{
  "head_dim": 32,
  "d_mlp": 256,
  "norm_place": "pre",
  "norm_eps": 1e-05,
  "rope_fraction": 1.0,
  "qk_norm": true,
  "init": "normal",
  "init_std_up": 0.0843,
  "lr": 0.007,
  "schedule": "wsd",
  "batch_tokens": [8192, 16384, 24576]
}
Each number is 128 + 24 x the weight over its row's rms, rounded and kept within 0 to 255. Layers, rows and columns count from 0. Numbers have three digits each. The size before them is the row's rms in percent of the matrix's.

# layer 13 MLP gate, 256x96, rms 0.0846, rows 9-145, columns 32-63
110:093111156130120166142107136103140117090151102156107098160127160135098085154113127105098140113088
102:151095087122084129135104089108133130194117106161151152114107114124114114108123120122133104115205
109:115088096134162135139124180140151123136133142150119139124155118165121097102114126115102136144100
100:113145138103137120142096115103106154185106106194122140130092170123114163130111156079098139141121
082:097127165129145164084165118100109124114130115116111137139107118138164149122161122083135144131107
092:144110115124179107091107120160114128158130141135151147156115118129151135124162129119115154075104
103:122111171134139091113127155145133076101097121151121107158106130125117090146099115130094157117100
097:160136122128111143119094137096080137124127160128151108116138119099135126151136147104160120120131
091:125171150129148127133138132111159112149148121142140144134143153147121123112145122153168158204138
094:073148106137166101144116097118124101119116128163137145181113160112086152135114129173124123113123
099:124145177147122129185122163140113139104168096117061082127117124116110085110116100118160129152135
101:098109110134148092112116109124118165125097122172135103114101114150137157099124138161103140167100
108:093146144165125197160072121119121130078090114125115134145162132141120068153161144123144132134120
100:109116135137112181092147094149111134127102112143119102129144136145089104126096142092127127125119
109:123119135155090130114171162146118151133118103123143123113155140126169128127130108121131142101126
098:131111168073148105109123094097105096108122145141117118163149125159122093145078137150119160088155
100:120099094134122075103107142155139132150134129112180115153123142157117105126143132089105127123144
093:097108137129110156148121125138172167145144182148108140156095137166122094131103098102131157160099
091:134094128107141137144093125133121086180169143138127123175125126142101151101158107108156145109139
092:144086165162152156129127139112126114116109080126132140149108094149140134129068175132176146131144
097:169115120135142108125112119154157122127119136117170119101136152155101124103083127145092142119138
107:135119115125087129152109135121178152104146125148106090096123125142121126129126125138115095091104
113:108133154154104135132101134154168131127166130127153139102160114155118125106135122163168101111103
098:097103155141147132173157076165128130124137130149139113140127192146099110153133130099123123111090
096:120103154109111119137102120138143148095107118128143094104174133115131140130158137135128154120120
094:150139166153126110122140113129095125129141087139122144138104137152089115147100080104163153107117
112:086135118114105073129103116186140115154111120164134121125126175126109171137137158114124112129095
097:109138125151155139159100100159154147114118157132127096145138106102136110110075140074131146131148
106:103160165109121111090107129124092131115088095102112150169144157108105117126145133165141101122134
093:087139086180102098156110083123135131144114139068119145099142148172116136158125122127087140100087
113:138111122126113104121126096108158124124120106132134135176137148136162114111129109124086089104074
102:131127216125103127103124148134118096096134114121163140123115128122110080094104110132171147131132
096:141149102127098111140172131145093153116126094103098139087102152122124141121091121088130134119133
106:128124134127112144151135111154165172110128112142133147092150138098134110111095086166128181149119
084:128112108179159154089182157084106113071134113115127160124163147111131153160122123165129153112134
104:168141101112121137162157110108127195171146124148141096106129131112137142103139115138136122188149
107:156125149125111132100112102144099116132105138137119121095109139130104113103117090096172146142136
110:094147116121141112115152145094115119153154130176133113135111123108083114126139088105106134088137
110:080101134133135159120110087108159143094143148077147117131119155119106136169120144117145154096119
092:141095121096128123188073152145104136135100137103119146142109158116126152105083162135144125126086
099:123093153123140092170095128131149145165097126095119093136135159132102136167138152145104123144137
105:147112129136106136150098131145108163165142127095114089117144140151104104107106187134098101114110
094:161162114154152148106138079128097085183128131117118114159116157097148166148157121119135088115098
091:141151130139127123141072113119161123121097166161119105101131113116117128119121105102151115145141
096:133101125102111119174108086114112113127088140118083146140136082160132157135106142126128126106125
095:152097132117079093168142134108117134141089165137142091133110116121123117136129145143125088099099
097:165133138164086151121092091095093121161065124155126092108135127166144066144078156159124128108127
090:090109166156091152131134112113141146126130166157190134139123151091124161145140117161133149159178
100:139118109125083131119112128144109157123149126127167107119112101154132115133127122143115124116109
092:132100132119117126126102099123140188134127163134133171118119165121095170118087132126163095119133
094:166125138164086106112104136142162094109138123090167104165149157123107132193128127136124161172157
090:140137140111116102162109111129100122153095140165138084088114129151107129123159113122136093130131
084:085113116144124138127134138104093128123074121177098151109140118147130151120144147136118088138100
110:153123137089099139119107117138124140103134113097182104107106133121099080140153149130106164099104
093:103134135122095148136167126132104150114109133129155131090124124122080107129135123125159140146104
103:121114111114202114119102118122156131154098132136122144092149137157089107185118123185127136122107
104:139110176121110110172131122125136149128120142156124100166094163126127114121111159121169180178126
107:118140165185098158134138112137156110117107135102140080104140159116141122158192115091127135092121
109:176119145117134123160119108131081115133122123136126114158156121138118099119135117157111089124115
096:135088128152104124122081106159112138132133126119114103150082139120120149080097124130079103158161
098:154107129106108110105105151138140120095125119139154099098136119148169149160173119138118180138123
102:099142121108112140074116113115112118150129154110124108124137155122126111115110126160108154098131
090:172114115122107125155057136130160153109154165146147117124125117175104130101118084131129123126132
103:155093097152128140150102129154132135154079136111108106161158137117115126122133122098097099144137
106:145110122135095129138128135165123160144167106115130128129127077164135134112159107098121144092134
090:093118169108103142109132130096096187161144118142139125112127157090118116143142139151130115116126
103:160086112084130145156126107132124122099149142126116101115114157111115143128152132119142078116125
098:153116147143107146101108153111166139094132127144121118114116111144141067119147176104180121137108
097:149123129177101160119079101130100135134113162125125102102136122112163091162107141112139131134128
104:116127141145130112121150117167157160148096116142104079126160106105144114118143128097135119143129
105:124096162143182143145129113143108121123123117132107093100104129109169114117120117103123142119115
094:107144135125071129144142144120113115157068121132137102131144143134158144154090132091135124092139
098:135171148108156107142133167115125132141120126162131153115141143146127095122093131112109153126146
097:141111123171131132078105095127148112124126126153120111124140147126096141132100139123152133118102
088:099090149136134149132148130073117126119133074057112133109129135124130125149148111159098101143132
113:122151110147136149117138178146118124083137101136115108168112128178116109138133123075106132136102
100:124119173133135132131118130112163099133130160129107142093132190108137168139112104110149114129158
102:154086116138139117095104105135077132120068128122142114138123125196091103151126157146063132120163
096:105105095131104113108136124094149161117110151118117115079117137121127108133147115119124123128144
096:142095139149159093111116169154103161142109122132163130134154154144144133152105149165127103105120
097:116075139120166117138118105129133157118129168112175118132131125142103116155138075130104138105110
103:117138132163129141170099140147113113104124136118099120100132108147116126118130180146181087123154
086:094108144137069103123149112159076117091123116142135098136131130157143114158127139091153123142136
092:136147170094141104136107116149101121145123143132151112142131115138090127160124138164083143119168
096:116107158126167136124099133138145127147152175114139086134144152182140145149123119102098157129108
091:079172144131124112192133139089121109133124150170159121121160125129134165137165093166121152139154
093:145115120105170115147104128120130147137102173138125156102129115138084114060171103126141131169099
097:100110148148146132085139160132095134109114129110131149143146160148118167101136131150071099127163
102:117163161144102145152104131125096148111165119141161093094122118112128068138101085131108134111105
094:114111160170090102167131139110152114153119129121148133132121087092142137118158176117145116125142
090:114098143140087093137109131113114125155122115122126176107135154173080125123150176149145175137138
098:122089123092126154118117136121118163067148130137160150150183124122119121130099116094175097108122
096:131117145121131172112146154101118160148136091090110149152161134160143129144116111101123104111144
100:165160135122127132116145156139076152111118103137151138159140146116127105130092097073130159118095
100:169094145162113125107112158125133148145135091145115104131171162123135122122105153104133097148111
101:147137068111122128112113123170100146101132146150163131120143113100125104095107152129130106144138
088:140174187103119086134158150097143157093141106122155141114102141151150139147138152144101113126103
103:168129091124171157126116153124084159125102143183133134146137111151150139106141141123125156130111
102:115104097114163134115158144088105136083123088141141098140171097121109095164125134098134115092142
103:107147146146169174126080133154107146115130142139113087111167166129165120137058100151145087149098
095:146124164147126122128148096128129148128147100143129175144120082132113133136199171144155121103130
102:110126129148135125106095202115150130147098120124184131141103131098107115164126106139114166070107
103:139116131129121115121148148120128122105088138123150106124118153169143139119116124118174149101113
110:167125118128169120112095138140128146099119120130154103123127149091128124123086159117118150099145
101:127089121130130150158103121135103118171133105139137078120097061122081154108099142135091107115153
100:088095132117167098141123157141131132137122157120112135111144106131192058087085133110123090110129
105:094113153147104133109137136130121147121141139128146131113110119145129134164122131137100144119103
088:081122129138124124094140158151117112138121135127116132141136125090058130127121110099128126121172
092:129128129097158133095148159179101124159181077135149145121130109132153104145146136128153108131100
094:141188131125169166142115147139157138121119118160104145117127104133161123117132150113132098124104
100:153119155137101146124109125124131091097162174126158134135077081133116155159186103109110100156139
102:155107137166122098104163083089116128127155125088109160127097115118134114121140120095114097102128
104:126098147144129088140138137117157163102106116126141107125099048167131106146149124157097105089103
094:101151106111122122119110121086122183104133133176142109119116165135092130116138135108137161141156
102:114151104127148141113103123152097141121131137113187152129128137091131159125145127121046148136089
101:160128132158126099082106111138125120139172144095167149132116149103118141096142091114088134088143
094:141178134067114155139136106098125119129119102131130130122135082161113119113144142105101122138085
102:158154149123116127191141132109168150070152091125147144130136135148127110147103130130143153116153
099:111076145124131170086136118094130113122160153153108119122078161076100133092104126141137165114123
102:148105120147138152111112099107136135150155142188148127147110174143137140097148150120084091131157
105:107073138096129116121102083119138113143097142161155098107151105122061117081134133128174139116148
101:136167137107087147143118113149092159118137102147163143129120128133112143112107123130160113165145
100:139115106095091138100122152122132143162126177117111099136132117107120122142110151134087135112157
096:158116125137106138127099104130134099111083127106119085108126136142083128122120137119134118122139
097:166123151106137153159151167134129159061125105148168104109129149125131170098137091136134128131129
106:132134159083164180129069135143122117151097166124123123142133105138108095147128103118154091115158
107:145125141125160130181131063116097138166167118103136122113135127143104121105119078096157103097152
103:102135177141134130153134122119124134151163135116124119091118140160159138173136112132121098143154
093:117086117126118150153091127184106118133135112138141125153130088153125144104105080123075139171122
102:120109149127141136140110123079154132123151161096156073158159120131097146104125092118130148145168
097:130132135144131153081142107099142129077116158151134098113088084142127130105105138118124165118112
111:119133138098108134137092076135107146149183161166178097117144112096173148133095149144120122102141
100:137118151118125080113147158149110115124122151097110094164135136118080111108137092126145104119123
092:109117101152074101158157096106130110169122102154103084135131115135088124144116170122119139169145
103:137148144145112095140149089127139111102069119157155138128109179166118109144146111132117178115123
095:131130112171082109116097097157110114157100161159130114117086106151114074103143122105121145121163
098:139112127059107091134114153128115133139100126169130112135138165105110117135144125129108182140119
# layer 13 MLP up, 256x96, rms 0.0836, rows 9-145, columns 32-63
103:106121140162134110166124141114131134088154127137095088156116157118129120101097170125091144165144
095:137123099113112118167100101084136141167132143146150112095143120109114087176141088137136104134134
102:104162104143143109108115119162142124118102161100113127077165159162165134128142151118126144105099
093:131127142158122131129119194131137135112162115156113063136118089132160107106125079106174101123142
087:155138079081083137127129143109133108134149118117140154147173147148116167108142133139140089141173
095:120132084137151181144148145117136138136153140081116120105124136147116110093098132132131136122120
097:152135109125149136148123157163090139152101147095086110108113112129167231119164138094123126120138
103:102154098078159106144111102109122122132165114148103146104124128190140159138142147126100142070073
084:156130178155137138150149139138096092141141098140129093106114106114143121125139127145125151098178
093:120118150118130117142148153141093154096138114101160081111112137108083114157105109150130134084110
095:090132132107167110094125135120089169087110102128135131125120111087120162080085116132138123131146
133:077168137163141066107150136105095108085122119111107138140115151157103124168091159148126152095139
098:148125098126116115118148123136141109171151152123137126111038186153122141123142156144143135148124
095:167119143130143158168185143112122159169068147124106111092123135148119135166106133136117128142118
105:134168132081133101138139087109085126119084149166098160175162130172140127134123122141117102140142
101:137125148145130125124120086143122148112112087110122116161106128158110148131105105104107129161110
101:155088153091117164106125133120153120121165125106123091120095137103131176082149105154099094117166
093:172088094099122103140174106127150120153116099122144142166148145110147139155136157125109135141128
093:134134139132092120188158152175151121121114137141121104143137125124098096149122094118110131125128
094:156108145111133139121101126131155133119102164144126118156134119131117126102083103105105132126156
098:136152129123131142102125102106118112095117094154104121124135127138095149200161078091091099110126
103:147136133066108094167143118126119113132114175105141111156159148116165132114125130135099165110105
099:117126075118133128155129152113134113136123130128135080121077143155093108142111131107102151093123
100:129170142132145102094133138137125051085151087170129118138160112099107121132137109128139140106142
115:099173162160101086115136122117137081133112139118148101109114159121109163147124126159122090128116
099:148146133094121080139119105120185129158169044144153111134094135149105090132139112139161142133108
102:112091109123144099106149129109120153155164098112133128152114097150137114113128138123106169103142
105:173100113118151122102082119134138114112089104105104144153120152133172133153143153130147131176105
104:104134106133127124137090128113111103115148115123135144110141150129094108088122145155148122156141
093:134161122123163131081121142114113110135107105147172103141131127163171169114173194099171114139128
103:135129133118137127138141156156147132153134126107140130117143121143087140160127116101158157149123
099:154131154153097150153135166116149095120155143109129136152118124093114058140101103147131161132104
095:127133202127146134150124135092106108125090162131145117145134149155113117157102081133136107150094
104:151163125121104149118104116159120127153131177146128149109139157103128192117108148167130150140142
097:176118113137126173128157108148134093092163145110140141075132155097106109133134121158115111124091
101:132109119093136143117152114111134106144132160111130153160145145148105106161129133151127161076111
109:060137143117156144100192128142136106148141108123118128107146167149090135171130136150107159175115
107:127128105104159136111132167128112103144129133180161130110115095117111145166129098181134148119167
103:124096092075124129134117107134163130105091180134135093150104118078091121116101123117140100141127
080:123160124141140091125138122071141128155084128098117108123134138083141122178186095179120122157103
099:154101162109142149133154130105111127105161083115148138118179113179167149125109196167104185171096
102:121094132125169142084117121133117131143130135145119124126135129121160132141160128171158145129107
096:119103110116158123158099128178133101127153138152148100174099134163096171153140121150152174096148
096:111116150143148123150112084164121145133091128110100107126126106091102123108075124111169145148125
099:124109138166156114119126129113131129116110141153126083099128067125120133137112130166088150088117
098:184110141114111139132089111102140106138131139120138128110089098181147086117092170172116172129124
120:109123105129100119145134115107148094178123080128136090100119087124110153175151125131141149119170
082:110162164163103151155142124168095139120103142088118122140122135165139094077141097152145115095105
099:138131149154106111095127091116113124147125175111108126159068149110099129110170157105102109088122
095:144113157135150117137059139122175171150183129116106107138138117115153148157102117080090124115117
093:113095112139146148137138130129144125110111112143139109113176116170149141168138133092132102152132
098:172133127127075113095097157138126161102160149134131108133142122108146104129065131147064149126148
085:118116155158110126166148078134154110130156122128188093116131126146120101119122113089120157073151
092:141109121125109136103101110109129125124142124129170137120063124139103079106163105132090133120118
097:137145140106122103125134123135123116116096093158115089135143136082176163117114138175153148085111
100:101136145100125147086152148135158130087108107157092119144145133149120170106134135167117135117116
108:140094123147101130105086141152144082127120139130152138121158099148122149096147136127156098092089
104:162135124103104127116160148161129089161153089131107097108158126137143112099162107110102172179140
116:105123126101145123133124160155091120123129145092147121099079114124177123122154114083119118095147
087:095157116107136100123138134126117122147153132134151127113110086109124117143182178120121098137100
093:152182150135106098111141150179109144171089107126122147130116138161176099124129148154157121121122
100:119107159119141098145119157126125131095125119124088119167123095123143080158148143148141125137067
095:103166154142126091118092129123133128153132114104159085150129118117163161115070093093088149124146
110:145146124130112077142120151093103094151130169101148154116119173117176187138114131160158132126130
101:139146098108126155120148110136086149121117149166147160172129148083133149077170128167110108171162
093:164151133131093122126113112140154099118147145136138096146104128139154110087126111107141135092116
101:155094129109139153157114121110125104127094104113137151134170123145157102109140130169142132098150
097:185178133151098136115143119140123146159154081114098125083131149117109166147116110117100135131143
100:156148145121159120107108129115079144146105112117129147127100135161124170125164125137120106126138
109:131135111157082136129128171189114123121153126173168134078103104145099113124128127128164131112107
099:140178132134139135128124151144159161120123170108131126135118122142135089122117152123098132099149
097:139139142166114148084123165120162121116152144148181133131142157157092109124094142109121127131136
097:150144098154148149146117110152107127114106092130128120121121126151176111111128154140127156133106
108:137128106100132106110143123172098103082136143133128111115121079107122099105115160119120110103155
105:093112128123150109094109115115104115138114114063139106128136178133176145177156125145113116115131
109:113148099107146102114192123134127095142088152121133165110144144096138157122150143135146096118135
108:104130090133093160157131132118161122126100137143122142114097127162153144140091134094118123110080
093:150135150166156120158100113179120104110128121119129104111148125126134121135136113109099082110141
093:120126122144124153107121138109101102168171093133129114142128126047080138093120109148140184135135
102:143139100106071140138100116176180140101117130095153106123087123096135188120126131139146127075159
107:142166178102144133114111140121116143120147103164144144131125155147148110082134111160155110151170
110:122092110128111106137123132146102115095129180163161157139116102144137119119124119127110138139135
095:123091113156146141126128133124144079107150145111141124150160119149100182143105141162146124131171
097:129123147146155154116130121119145151126122140094129095142133131082135144152146143098137122098066
094:151106123180080133118128139122141172124086116119115127132141105116106112146127125087133146137092
103:149151124145135171145158106136144145163115122142138129120115134128161116091086128075126142129114
097:166148133177107163120109105093123106129151131106139092101153150106103120106132082154101126158109
106:089144103166138094107110096161147165126123121107121113099101137124108151085081117124081148135128
107:096143135151131121148126115150178138149146105129112119119165086140152121136090129105102110137133
096:137158121152133159119105145150099133156138108089107158107136153089182130169121141123095132130074
094:104103133098145146165076149134125158115141118146079092142126120077154126117094127122095143097155
096:154130141123118149142160156094084124133128134120099141105116172096103133173099110093067132148141
091:182072117156166150156123094116146114136114095145172136090085106143140141132112109080127114128097
100:112100138126142126129121121167144151186123153097107116145170117151110117123130127153143113136135
093:149136130100111123155145078079125113095149124143128129169100124160144120129139104097127152133158
102:131099087083150154115081140149112132119152113156144099138130104141162153103114137159087125089134
093:156125115084133129109132127106113158122121108115130175142106123171116099113090183138116121097139
102:116159130146125116117126111069165097147153096101128125147129138088125131136134145093135113138106
106:113141100171131147120103145160143090124129150083121143112095126113135080095118138121101134160070
095:151117143096139102101152151122157087137139120120151156150124123110137125134130088093104143116135
097:149137183127149152150077092116131131144140087082110102131063119128097134123144108112123151165141
100:138138093139115115160100083083113155126127098161124126142139116159111114092092087086095080104107
103:112166117072118145143130115133141153135137144148106095188113141128104127138149100121124105148118
093:131129128101143113146123171127115117161120150161142122167157077127147125136158149120142142134096
104:150118166070156167101123145074113103115137141112116126101163128098161136111125161120155116107133
097:097122160131121099115153168124119114142108143114157113131144079098112086129176137135090082088075
106:142132113102089157128157125168115137117121126136113100150151149106131150092104157123146114125142
088:173148133152101151136121137134131088146132146093143109155118145102127099116185126108123082124152
096:184088144105126133144161171118134168193140103140141150109139119140109086104139117119128123150109
096:154122087105139127098139098125114140099137163127122112159087098132144107111110118135099095077155
104:160116129078167150101134119175128087148156093080155150156149122081158113099115143146135127103163
100:125095140145109079130107147143171118112111133091127097143168121140151175142089144129115091104157
101:143114146146126070140101112132125144110153138170076114069169100119122106115139141120106083114131
094:102113139124183150162087105148136117131110163116090127145138141116115124099168126159100161133115
096:138116176114086100107125138121130117147131191126112148111146091134092138154139166143167082135136
120:143113118060098159125126127144090132130143163147076159145130122122134128096121113089111103147125
107:131162130079142119124126110141165146114090117075160130141151107109115128116088115131145077094147
099:134133119145095091137129140128113086175118098080158150146152130084128092111140141144124118106109
102:160070115163137127111129134106134121124161115140069159162086151124101113097112148119184124104115
098:133158124152150131134110131158132111099138159156072135157152105134154117122139124134107099127119
097:154132163134123066128089164146113110094159119100111135123128110110152094105156159147180124114149
089:135097130085117118126165168073154105149131128118134127139161106121159138109112160150116056095117
092:108112141140123130158179167151146148115140109130139131149123142121192121152125118124106095147104
107:104069125118154109087150101133127117118132101132168180156106123123154138109107114136125136132102
090:102111146143136166078155135125134162154080119132115163140163100095138118165114152156149105085128
104:131127093067118099116134110155116191126133122173114123100112124152186106102100133129108114153151
106:141085132107119109105133150145116145116140136125090110088152145130161079125142132109157102144171
097:099127094095113103158169175156117099144104147198156103164121128143110128135140073133099129126107
087:142099116150138131151108153139115133119160125094162127145142138114111101118100133095056137168143
098:092116181137109137135159144140093113133172141118126138128094132086117104128138158141174101077143
092:146123188111127132152151136147117104125130175157126115118155100181114142103150147136113133160137
110:136129104148184116110119200142104103130114157122104118173110126124140148099158154115108103151109
097:077114144164148114106157145050159102121142133119165145137114129145122171095145148137132131177142
098:124131138146140109162112110133147097153127130116159114123117117161133106132049103147082128143097
094:145134146113105105152170149113154113093113152099107137129136159155107126088114140113183148124127
097:137118105152126146137149151158107149095122113162134157119129102141114112145152200149151099130151
095:155099128112145170116140110104183172086107121092144159144140135120094103137106164161124087177107
# layer 13 MLP down (transposed), 256x96, rms 0.0844, rows 9-145, columns 32-63
099:101114123131145131141114142098138123119096143115152125119168105125182180126128152154090107162137
096:127144102108091141116124139085103155183114118124139160096145122135129112154156117123121096126182
104:132111111111109158127131110159136091166138133131107102126170134143137104109129078148103140153122
095:148114127121122152106125124127098117171119134146150155103137170149123122127152112157136115171152
087:107121172102106129131166129149183143161097104098146112137114080165095106161163160136128126137129
097:134138182160111113135148139111141138151146142127124120136111124110120153126169113148145124128166
099:156093095141116130155142140164138117114113100128098120147140161133128166098136140141094152155120
099:124138120120169083133104102125128110168092103121133097105083135217106142111089137114084120102113
108:099142116149161114132123120106155136140149118108155152155164156147096125129136115152150137193143
101:074125135163119109113067122080086137099121123133171129131134155120103090102109102189122106098126
093:126122100128108109114122146149140161144113119126126144117149152144093126119137180103136097117132
147:074153116143126070084146119096113102090129123112111137139101132160116108120063146127148134092139
108:085142132144137092119147168109143131136156139159113132139116190155104139126103108136138124121190
096:141107127168111127124098120141137113130160101095137131101117089109192168101121083166118125106094
101:105101102121146155140100136136185158106101082138146069132119102093143159117116127096171170107108
098:124103153082149107128131148152104136129125094140101088123149155114087094146119150161108153139156
099:127114135144133119111133123089118140151071135069099136126127134109105126104155111111135103110130
089:126125112103151123110104135162119133140118087125134130126176129145120142134123101086152089095141
089:111139140128094116172178075144139130104161146146121129113163172097131150122086107120116133137110
089:141145106092149160138168109184112092133170117146122127135155140100162125153160152124128117115110
097:133157129162133107132115194124164109130131100111123132073107085141121099148208119127116123145127
109:121108161110078115135141145117175111154092165122116113160114152151090160140119123129107108117156
100:140122159167158120126124156076115115146127102115119151124079119182118147132101094137114152125110
096:141105120150136105181173100130124076085083154129125134124160098103120152136152115127127091118145
124:135137151151126076142144134107142113146121146084148088135082131122176115136139146156124146109109
096:099127129088160157138084133154151103133146121104123154144151073114150123132136122129150134139136
102:195085119147146162126114115106137100121103116120148100130144136162127147119103153147141159107165
109:149125124110122139118104151155118122108134099123059132133152098155189161122171165118106151117131
101:129162109089093142132117132122118161144100118098095116151137159113059103104153113177170100140122
090:124143142115169153099134112120142123123150124194145116122118155114102154117090165113178117128115
103:135142176166141125126103166168115110173136124114158117128112105119129105141143136113135127144129
101:148155135074151159129120130109158129121165146143170099108125115135136108125134064088151112185110
098:117145118133114171115141090137104144119092116111083135117140132105154131126115186115159157127118
100:141119124106152130156118168152137109112126130146125139116092154084127057160116134148134135125092
097:116141129160165140074158104120136144141107097130047149140116133134147116148124124150132169118124
102:163123154126134067136126144098167098121130147113155135169127163130129103134129131138093133118115
105:123134188124148113142169090107115184163167138154116111170143140151127100130109137154118117163124
101:101153128137177109153129111142090100145151119139142121132082117106100095119124082140137139132126
102:127115081111160154136158123108133135146154119135104119110095093102146131114156174141165126127134
083:150145153109115158154117054155104136079147132158104103099154106137125100092104119126104155162147
099:190162112121133111150143087126109139124118120152124126118147088146153154103082091117159117126114
102:126184109138159107144087021114122115131125169139163112144124108102150148127136106139129109155120
096:115123106109163109112109112118121116141145189130120114157137164134139163161151103116126111145108
094:110154099123158139111188115121118125111119145162097106133164129121165140131157103168118124144098
095:129109109163142144138133103127136160139083100171079135133108070174136115121147151116114142097094
105:122117166124101130157144130127103139164096141134133085132132124128149140151100135125125075086126
126:084109104159128099120145088119148133174116115125149104132111118128138133151138104151157148116144
094:129147206118144148131154133115159151138098114146212107165114144095092153146145112163131142102134
101:123157149117117132117143077156105103163132094137127131097115122129169078118171153108117111096073
092:101153124058121134099126187112107161107110133144108158134116108128064100121103090137143122112116
093:103141119089139139099183132127066121144130106154129147176113123106131152120128129126142106094119
093:225144172123110104126089133103122139159177097137178109099120153097118110125080110128090153146130
087:111104101147132085136096140157121136132129139155156133130173117143150172152101168113094122149134
098:127165108065098149117111097111088138119124154127161114102090158139152123090139113127157127103118
096:123134140146079137111158086142135148148150115168123076136092097120157159081167079137121116125098
097:147118111170123131152077145129115153120148151122191084146128132104153155143138113119117122138142
101:168136101127135136147113133100146095103133166098117141131140112127105114098119127115115139102113
102:109145117095111145120145138161128098156113117119086151136158083163195185105159114125118128125131
108:140151132126127124168129085143103136123146125126131157126111083149109139136148115099124100116135
092:117072122126152108106099142116167103120118101134132117127120108125128153132153118127126125124166
091:128097103126137090170125085092082130157126133131141121127130143130173114127119118105131101109142
101:134087100126144091140106124125111136103130135141091105138092140122120126124112118121164140119087
089:100138102161140115098193130118079106129148119123118144148120126112128119094147177148093135129152
116:142135185132144115148099068097135155125099157117139153121128167123164132122146159124148120137146
099:114121130135084129120124089114112095157148146130132122142121119158104108173136088099144140125128
095:095101179143118147179138152124110119135185123149141131150129141089097117159114149174129133104113
097:086137093127154104107103112148141145183102115156090174093155139170100131134123113129106088148115
098:068115097112152122102144133121142140127126120110148141149153120136176167117127101133112118124129
096:132127144107122124113128104150163136143111126113101149149135099149106172114169165131112105154158
104:116137141130095128135168165171128107131125150160171102135106082111119123134060110079165140094095
101:123106091111148133141111164147133136132168161079095131130139089103087121142125148121125134111080
096:127118133123153144127150155080145170132160145138169159113163167106082120134116117139147086128118
091:156097157128099130144155125155161171122141150119124116135092107114134132168120138138123147158131
101:103136119093114114088086175136105122102135138132107103127107081098126117123073140063121148092130
094:161131126118111125140081150146129126114102120108102117109119153126158149142104076108090130113162
104:128121171135093147126141040131153117128137141125141131121078131111120120133126115158142135160179
113:094120143108136159153114102137145088106136143174087145113093136146093120121093191130113144105102
094:132109111174135130110129136158085161099079127095089168116122127154169107108144166136096154122156
088:101142162098120148165146130111116066111162123125145116163137109110162167126165156108117152145076
099:144111152166133128103140106103080153177119120138116119104153204124144127144124144146139079164142
108:150138156131159101177111140158130124096133100169145136137128118099077134122099132168139152151108
119:140128094099131162149133199134102115115130153149119142147127070133138142123105160136134147105123
088:125131159134112121123198147130121139132148110128109118097062138143093076136140160155107126125085
094:135133147110194152110118172079103146091103141121180127115145177117121122157172139104113129136088
090:138129133107159139127162212114097160122148105141149184090147133134137119114140132127144098128149
113:164111113149146132126101112163078145122116105125100114136119103115122115110092123055128093145100
104:149122127166142142119110123098116132111129121121126171118132127122125137110128113143133135144110
107:130155156131145179091110175104127152135076144138135081136131125128166123117099088104112092128106
111:143153117141173124110120098157140110152120112138112134110129118177117151141132158103124142166131
120:145129100087144183114116106145101147104108129124091094119136149162114135125100064109102159138116
093:104129091085162148148116140164123123088154150125117142165118125129164110113163102126107139130103
093:128109155090167141094116059101126106110128140141121125152114107134100139109068118125148130084173
089:097164093134099112117140149134122101122142118138141119151097114098135150139156124158145138152167
099:093159132107185107087109118108116142141115148127110095168148135105113114147097111097127115129114
090:114123144108112118088150174152116141146127123087133146116158156097152137138124167137124105156115
090:096097139145121140140128153119156111129115139137140102132183117134188145161121144130120167099119
106:115104064112122130102118127170094124145116108148078097186151114110124109118093139125135138112114
097:093137148150144096147164214111145148143100122103073149133127143135083128123109132123097137120097
095:114110129099137156126178081124110127118116127147122118097151155159109148174101115140100106101129
097:121167093146128110137137128129165139124131123065138123117105139143086136135143138118136151128132
095:123156086125143113126083039133085146120133139147129108129138151165089128119140147148132139131137
103:095126154094110165149128129144107119155138103149185116109123134114159090148090139121123178090101
097:130159105147132154142113123150108139137111113132131093116166172116145126132119109117136124123134
092:127122119165150088112185137156105104193101127126140090145133147070148131131126139133103098128144
100:119146124107137160159165121128122144115148114121121161099152139121088168131146151092138094136132
096:163142121121089154125160208124145144137156129092133082090138155124108157084134134097111100122108
108:105135096100141179144135127141113119116123146148126093111143119147110116120138077109108096108174
093:151116119096110154162091168136131150105137125135145180169107152130092147138163128124115138144103
094:156121153090136125130142159150163124115107144117126140128163144153149122135119159141139151149134
089:109134132097119144141093168158112119095157130123109097102116136125126086119109111141121161121128
097:115145088104150169152136121164136117139152096088117120088161134104110110137137089134155121136138
095:126161118090097134129161153110147124111113129145119109162140098125130118121121084070097111124119
100:147146123140145080100152127140123178115130129150089136082123107126118094123101110165165122097126
096:076132125140130144106180126103130148110148138120134147172135107102134131102155173127159169142128
100:112152077130151144120146143178110157124153095168123132093126101127122165121107121101078171128125
129:142129095109144147084074139140071117078166169147070185150118142128133113131124116110120111120146
112:099132074141134090135122169136114116139133148120129110120123134108113110158126128171168117133124
096:136129132140143146085107153170115092135082104098153122125106078114170139111136186132117133158132
098:108125109140082126095181122118129149169159128164096138079134135128169123139141160129164121156160
095:174115140118164124117149100102127137122130107125091166156111132147146108136180115110111120134155
105:167099109112094123083133094128093120130124097116115174108104137118153131120154082115135165104171
087:130145142123147095117144175143153133177114103123089112125108139105125102164148131120096122120138
095:118126117126141121120073099113122123107110106150120128108118118151081153129149123111162125131126
097:105108141144148115086167150123153171088135114141133178124114142127113129141165151128097107108122
096:154120160120139157142112070114144128081195153118117104096105131120168129105157109110122103178165
108:106104104110104161089126109118120139131137124177104129116148152139080148112140120133113135152195
106:116109165122130094130149145169120161102133138135134100105163109094103111106138143125143123161156
097:089149112101086129119139098133151143115113097109097138163114106099130128115164061119111132111077
094:156080154164116112156112140120140151087183122097145106119122143102093109117096062135104160157141
095:117111153100116150131124129131133143149101120144106098104140064116129116118107063088155133118130
094:129156138094129145124123111154167136054172099134136087107114091113104130146071116135104144096117
107:096113124126103127096109056102120103129165144159179140138094066126163118159126144135126141145119
098:096113143126135122162155143057163137133106120108157138096138118116096144102123134106121122163117
107:098122127116103109165122097106160140127135164116093097113145109158129163153147138159138096159152
097:122106161109160119130097121152134107084102121129140161155146104122103120135127125094162166121119
096:137136103127121120165093130158101134131106139117127124120110108124091119131086119106150092153133
092:112180151158153128152147155139123101107145143136125098142152119138180121129115129179149109131124